Weights of a small GPT-style language model, trained from scratch on English Wikipedia.
Size: 13 layers, 7 heads of 32, MLP 640 SwiGLU.
Each number is 128 + 24 x the weight over its row's rms, rounded and kept within 0 to 255. Layers, rows and columns count from 0. Numbers have three digits each. The size before them is the row's rms in percent of the matrix's.

# down: layer 3 MLP down (transposed), 640x224, rms 0.041, rows 365-374, columns 0-223
# gate: layer 3 MLP gate, 640x224, rms 0.0472, rows 366-375, columns 0-223
# up: layer 3 MLP up, 640x224, rms 0.0468, rows 366-374, columns 0-223
down365 117:106111175134158130159095129142135103072126108085147105115107129139127111131140145136123093177164152093160124126090136142135122129152138149127124106146132118107145097091133108143116079136127115136106155129099133112140099117115123136126145147100114103108069115147136132115137144107128142114154150151160134094123124133167113069128106130101127123137127073170229153109143113157094172145095120130109146110138105127136163094170131149124143118135123148153153099113074144108154123120082092133147129113067118128163120128133155115123078082126172146154120154143144091094122110145167122158117133167095110113133103145137112122120160099099134130144116147144158107089163105116148126133126
gate366 130:134125111123177130158150122104145102136142142125144096118107103169090078096178127159152125112170150123154118149127124143130117103122136137136123150129157115099141137118090147122087147100178066117121100129128109133151134113154136143096125154128145134157162151126098151144133129153117156107101136083114107121113147147104169131157071121132189142137116135129124122096107149160130114195184150132113114127162113136146105132117092101111182169127144150093145103119111124147138144117106091123135146145092155115134196138136131168126111129133099091132132124133109168111092124128136124180115138123116122146164136076121106158092114109126123147125137072190127157146135115123166139153123
up366 138:132132134127152162133126102148086130099114169130104127110132118140141151089076133110086135104141150120091142134157102111125130113049122114160122135119172127147119150155135113087112137140117137146153124129109123090157143164155140156117118186125136149137164067151088126132113118126127135123116110060126152147145129141108107117136133158104131151135143118116143097148146135161148113123143136128115133107156145139153099142137102147131071105106145162145138152108150107082146069111142148139115131136109111123066125126105092116127093106107109151135085057119125146153133111118117162119086133138116125166159112136138101166139081152122130148136127109109067188161137170122165119136125
down366 148:162118154121134123122150097124121169128121186156110126146088109151131132088081133110074124056126108123149142120147096133089098125102120163150125119128143130153088153185091129084102190154114132158126115136093127133156114161121155142099114116117123130151155087123111126168104129107121130114106086080120142121111138127100152129093131143119121113157158153118171105149171149133157111112156157156128137153121133141141149141112138138108110133078129103119091160127107141119117096115135152154107136125093124131102123115125101100154131117102130120149097093120092144125125143132119163133149118151145150158179136126103092109140094159096084138101095104072095183165137145142109140108106
gate367 102:130120143145100155103129129173120130116117128148107122137128134128203180138143139181147133147098163097138106126142118152141144128126185121112107090129139140130137141127162164132123141109136098143208129090141103166103111113161177158134111071166118151148160146165119100136104137133136190117127107199133095109105094120112116128099161155099117144112162129145101132125148091136121120117132101110122132116117116137106161110156090127099095124143121111150141157104136120102143126108165119144099116135102164151119169119120141163117122125106122091098103123127142133139104089110165142136117122171139103134100149182110069122112134103118143153157170160122172127124118137116116137108139
up367 103:105130140108091129133141087105103107138126144137134101139148125143149140155110105105106114171114159151127111131153114140103134097174109172130147141123114132153154136139132118125113166123147135091108187130139143145135146121139172167132121077071115156142124135167091133143149147125117192080133088149129105089155151128082129155141105175124116148129171115183137114118132154079113127116145105134107137133125123110128162102149120112135104123125176092110135132089127126136139177117138120141150174159096158153102139157141135149120117128094084148118144133131148108109120143126168120063137080162112136101129180143185107144110120166131146113112160142109124124150157099118138184120122
down367 103:129105146168130144132151126146144139101121131111154106122153155115147103105142111150089109127120147109110123088103092137189146115152151096099161141136148141141117188127120194102142173137149147120135124138159141134096122165127132151124105122115112131103102092100106165143114127149134149093133124125131095111093140103109118141118127128099139142136110137137171134123131151125120129153109125106099135139139133133138159137142126080092121119164110126127145148118162063115118150140145130146079161135118120139137148133135160126111083102135184138124122138105136092113107102058142144125093143185113152094145119138104046086124100114094161125131198162170125084113141099113116148099129
gate368 087:115120155133121147103127128074088139124145096129099143149104113101080077140115069096105140139141136122133124130125097123125120118082106153121062126154181071104147123094110158123140100146120138128160189137120129175133138163126142103125122140145097103149134127107105134142178115105139168122083123105138108133131153112123148087143143126127117112178110097112146139146135098118158139114104128129106111104154149133134113106114135103097094118118106074140122099103149099120143122103129134124150109099131131167123151135137139131146115076150127165143145143127109127161159173135170084157113183169143129161155113130104174090130135154102123121156115130107089117175097146152147096110117
up368 095:137131177173123141130122147092125144145069142096170070148114142094158153136144109120137128133136128139141121137136148124123145151139177111125089119082094112127145138113140122146121138154125118134135115146185087168139135142146119098127084094118185125119115139124136121134117143147125119130144151097131134127135143081115073109145106146124106178161123175123117105156122134138114147135127127142142124164145139126103122131108122063127162129126118150136123116169157123149113130138126125110112141086161117150137143086187123132125119142122138149186085096112136137092169178125131118107126189157115123123159099091113167152077116069072147134167126146124128090097153112119115136103128
down368 081:104098160114109155159129101174118149154140152139106129145136134122121145145135101100108106108129107112156159081104177139123120165109131113141102056096125145128147086144142102104123151123123106132156116121135110169132114111128080118122137121141040109195116161118176146095128141115149129140142126175092094122170132138133110113146179096149129118128107091178105102135131102161142094100166111148132134112101123109138103140135105135109150105116208137133134158121144120118135108136134142113102107140130114115137141119165119093121148068122114114086120157148119147106113145108102129121117179130107118161129123106106124137083161124133107145112121156147137150136129090160104172145132
gate369 085:146114195125085135119127132172094133131138118121152121138121125159112092158119107144124130123131085148115118130128136136131148121126095188134193098126065111112163136157138120158144138141144141142117147135132109100135134127102139057123124164102134072142079103134083121122143143116132138133124159131124135124120114142109116136129190148141121134128090108143164123127116116149162134127134158136127145079098134120119156145123083090123032144094129146117167115132118145134116126150148117130128115155176167060099136151098128113130108109089129157114154088159144119134133145095133126141114118148175138129114133110138116175152170156156119114154124112148117104087171127146110113134122
up369 087:116134093155114164169125145076137141138141131113084085142134122122138172126134139117140141103117101129161115145108129127127145132131101108117126119148122126154131127136184102123136134134125121129170115143105127123154116136089145121134100093182131122129162132153103162140099098154135128140122139146130111132152094140151131129084105078124122116133141134111083114097130148130137145109140132141110124130120145122122080123132108058118153116101189063079126125131136124133120145198142162127146106106137142116162125146097127117108132135123141171109194113134137113191089151127170115086128144107143128128086144204085093125110129117192130134116110159149116101137154134126125100177146
down369 074:123132113151145129121151146129078125092134116175124117139128093127113096120117122147127181162131155143132081068101151101132097146111135114107103148126136106140123101126122129142058124108126174079115117166148150133132093113140115129133097083125110149099131124101154154172092099139122172148082106118107146124145148130103130126162112138095105113159135127120117106126116113134152075156083155123161120134142122139094159129131161118131147165152109085115134152157148085159168135096123129166114070182143132098106178162164120152085129105116131120152108158134131117119163143145111137144152148146124133158101131138156107129116124110128069133150104127167116089137088136127143164117112
gate370 099:154136150097143134107130132057161121126099100123146084087117123170118146143134160121059116109122132113114127166128132127133124139079145141129133145151060193135145126119140082169159133159098112142112166158154091139150125113119166135130116168166151117147156136177137134127150123133149180105151084133143152118142106132155152148099093128127096149139156125132097122143121087114127092126132151137107117114126132117115130108153127133140124127161121036157110127091127153116167144149160153120144160113099119095117144130133152141115130143126110170149122131094139145124135096140128118088153127093084110132176139180109134134168131154134124111128123137134140116141116121120102126168084
up370 088:134135118167122130147102107187111123101149143118108112088152143092152042175130140134141114133122143095138160094102139122123141117119129112105160130144136204082163131159123147132128088146113152129149119092138163101172115142144135125133109145094129151104084116088120143144080147111101155133111140137137116158126135124157084135099141109131116086167141114141158125116145100116145120120100085121105134120168108129125137107135103119104114157127128145186138143121118119137129095188138126122157129115145155105122111147070106119130136149142100072169126092111160134154115141131087109110092143116139129122112126146151104106150136163138121127183140150121105145171185161124135126133097
down370 085:146171096145119091125114106163142119135097114117108185056126158138110137130111141180149120181163123133122136108112120124140133148076130151143131104152145112173131112134113132135144131122135062106177101149121134090171091141127150126145150137101168140130123149150140107150124107148145126102137127102121120103068160122146113163162084155114114117147086127129146110113154090107134136130166132082062116129128104118109112111178096153136126106133169091134122125113128114123143103124124108129094145116135165138142121119139070097138110141107098145123142132157173115086148125128138105108092122107106175157122118143133144109127057126103123107094160120127128122125141120170100116122147
gate371 112:134116120171090121161117146140152125119109131134180105151118163174159128149102130070159116122122133130135104061155086128154115112108158122126167107106164135103151129113129145117074155099115121143135090106115161144146147175095105100134121118129149128121158160094103140132087142112136102137169165165109156114136101163118147101099116133110126103105100143150148112085116153161062122117147125166176113138122108120133071128095135113156116119146126120139133110156135100111101118142137119129134167141144173178133161106112127144132148147139180161137137105079137132136149143133107143163134132142132127138100089178111124156109131067130147121169148146146100169133119137117139140124130
up371 111:126144070170143149124128103096175109109081133140137133131111167097166131115142118103132134174111147129134127140122127158137150140121130121109144146125131134111109132125144115096134139123123189122062096135128133147139109127099123120123104051163148116144142118139130143133095134102141141107170136129120104158147135136154120095077129139112126104177138140124145128166094094094128130152131129100150121138109064118156121100110142164144128150101114128139131125186128129116126116144145133127124127133103122100126160096161158132105121144142149176088099150126133088097153178121089125156156107108129076135123113102123114091083106095161103128138123110114058078103123115122156074168121
down371 122:159150131124148101139074121140104126112176104124113151097099146089115105148164128136113091126106152149135151112145121134133121127131116116108117107116146133171146145117121165119185111164140112130133112119130143143097128144105129138120106130157190140096099103126137145147135156129171076088164094161130110116132129124113163150127124173115101108142124128083128160114107166140108092095173089169134101092184111150092105107087141132110122161141132146085142092135101126132122164088149149135130164155093159140137109144111171128126139149118122090119131163090158124133122112075163089129113120160157117167114126171097106156153158148116164096138113135114113122135121101132120114098089
gate372 105:178111110145176055122126127159125138102122128119099120113108092134120126155183158139118121128105140145123112105166129161118169142168118159119147163093115114105115150170144132136153114155153088098115141139162149115068128145114138091097162119122140089116143131149155112126173120142106131114071088128136121145127127135147146099106148129107135152100107140139107127134119121099183126112082118106113131155127115161120073141124101153127130111137106108101112133136103130193095137114153133156094132160126135064090123128102129155181156165134143127093146158103113138148175097120143083130147160138111108148147135143157098120101119108160134097138142147128096104110146161119138154133113
up372 105:114124153127102196182107108106102120139118155148153146125167116114177132103083135093141139138144130125146114149091135110149137110116125107137125109127121119182154106102106109154135137113076110161147118138052107091173147097139125159153161129121127149109124120124150162119146148115163097157147159120127084113131133130114100170139108159150134092130122144143103145120137132156148154121138183145151142102137176120166158130150147083126165120086150132154110127088157122109115145129107185111139129115110126132145123152101166139087103114142116163175140076147157110122092177123126139150119127103127144127134146172127156152149097127169105128106130162109146145141131134140115115172148
down372 115:111115129112130077097102106146145141127146109120129152127113133126151120172156144111075115076142138149148135142142156107146131128112151152109134170149126125136148143154138150142104137141134138093147127129137137127103162075163123100144086143116145130116135149122132131157146151136131139080136120090088119127156159159105161163130122113100121117139123123129029110128137138082107113163128133103081139149144146141112151101164159117112123123113145134107165107114114107148105157112143104115134126165157138135108092134159107143170122170162027127146134116126109130143121127136166096130160109148160128146149126093120083154125143127086180084145115108111151164165169104131125131118107
gate373 088:106127115134144166098121116158117136134152157165143098149113121114184182127105144127118146150137124122188118152138138111139163163172147148121139156129092052202089126133135096140116098165125114113124097099156083118147128135126099122121168125134109140151140117104140131125142114143155177101150104110136121141134134115126142138139116097118119122126116078135173122116112103099112113123150141151116129151102131113129116119106141085134095092188119066137153155104117109145117136137174140139158161119111132169113122120059141133118146105144154134133097127130135133179135096111070135102150144083148144128110157106146129136176116142159126118081122101126158099131159123101141122116103
up373 087:201131082136110156112122133140142135128115137150141132129141131116183153160112127169155127142116150136151074142125105115119142119190120132126137133170131108097109131114116135118172137125117166125163133149148144103100116143146076108106138137128136155119144113125107137142114097115123146119072141086111148138121148151090134153133123132124157095111138085101087123115123139130160089111140160112149141072107129132145157152106090128116188134188182172184163119120108129149108126106156155140146121158080145100117164101095147158094118138130132141078140148126136135098128146104113138156130131150113134140151126124084150114163117151037121128134123131109153109104128151141126119139131
down373 079:103111124104144113164095133145120115155167112120143139149134142135125161083145145160143119127101125098118121170102112107157133123120136057102108172109088126177115166125137112116153172106133157125133126101096136090159140112143094164161137136130084101084160127136183130131124091115064066145094140113155148097116127133143133148168100112099115141127099158113131182147143079135139114115141127158102157168133117134093132147136120156146107132163099107139165140120079128133136132154119103101136117150137169179124138131112087120132122095090125159107132115119106144125133136091121108114115156159124135117115080100114140152128118114113126082112148124064139131127162142143150125131106
gate374 099:117112182126139109064124110062135152154151173143097112121122139116073111130106132107142137110112135139138120134104112120132184112123136152139145117106134158154099140100149170157136092127170095122130173114111122088146157112090104126127145131112114136101094128165123138118122151090152129118121160110153133119101101141151090109101158099137124150081067158149144131118125130111105131085127131112175119122128112117105107133102103061140112128117094084148087156154155123109139143180131154134115142128098173172127092125130122082134121123121150133098146148144140127129093089139105133131124141149125129120107127155162120152177121200152123101140110144130127110143169142153128141119092
up374 103:157129089161131126169124108121148121148109158132140128187146128133137178139137155136121122147168131086116104142078125134141128151107142156120086131112140116122133119105123150114103133155124190130139125151114141186100122150154165074134087181129103146164139145086170107145168141134113115130150071104118100143131167105124145101128125149125127153104136165129126119150127144113147125134095072141057135095110128137131158107160142149122107122160152149117122134109137117130131159116126104119124104193120140098132150155148090130150120110142131125119148140110145111122141120116144116144097128184090115135167078127170110169124172127087127122107143100121149118086125120072120121148089
down374 091:116136090124166111154168150106148130117137101147114149164132138103116154163115133150107124075126113102080104126177108139110147118120098116122106144128180090158103145127153143166116090131161123136167145135143144122142125131129140128134142099121119116123097204103113158145133147168149131121106128090138145121153115108144121134129126098153170106157118124109073141170102194115172117088151124134128137100117111114127143116159133088114132134121104120104118159102108138093142155179123150144139124138167125156136093161139091106171170076143137126133106176093138123119105089160100118134138149134150101151142153122114155113111146133117150083160149158113074118141100161131163113122152
gate375 104:139126135133147123098123101101134127136070091134097106130098118166114141166128130138116139113163142151155090110105155120134116162167074174113093136117155110126135113108116164107108148145108180130124112144163128149094128167180115130133157137130121108144161118136120124126122121123125118152182102084142127108124125097133121073098143120126145124131129162106167132136115136137169130167157151162093124110150126112127128133168077102088112122132116173127110103163104160120129121106101094101126116076153118131154142152139080110109109106161117107136189109137112165082101127109080108090098120151104105122074098091108104110116134086115147123111116137098144130085120150128102127113145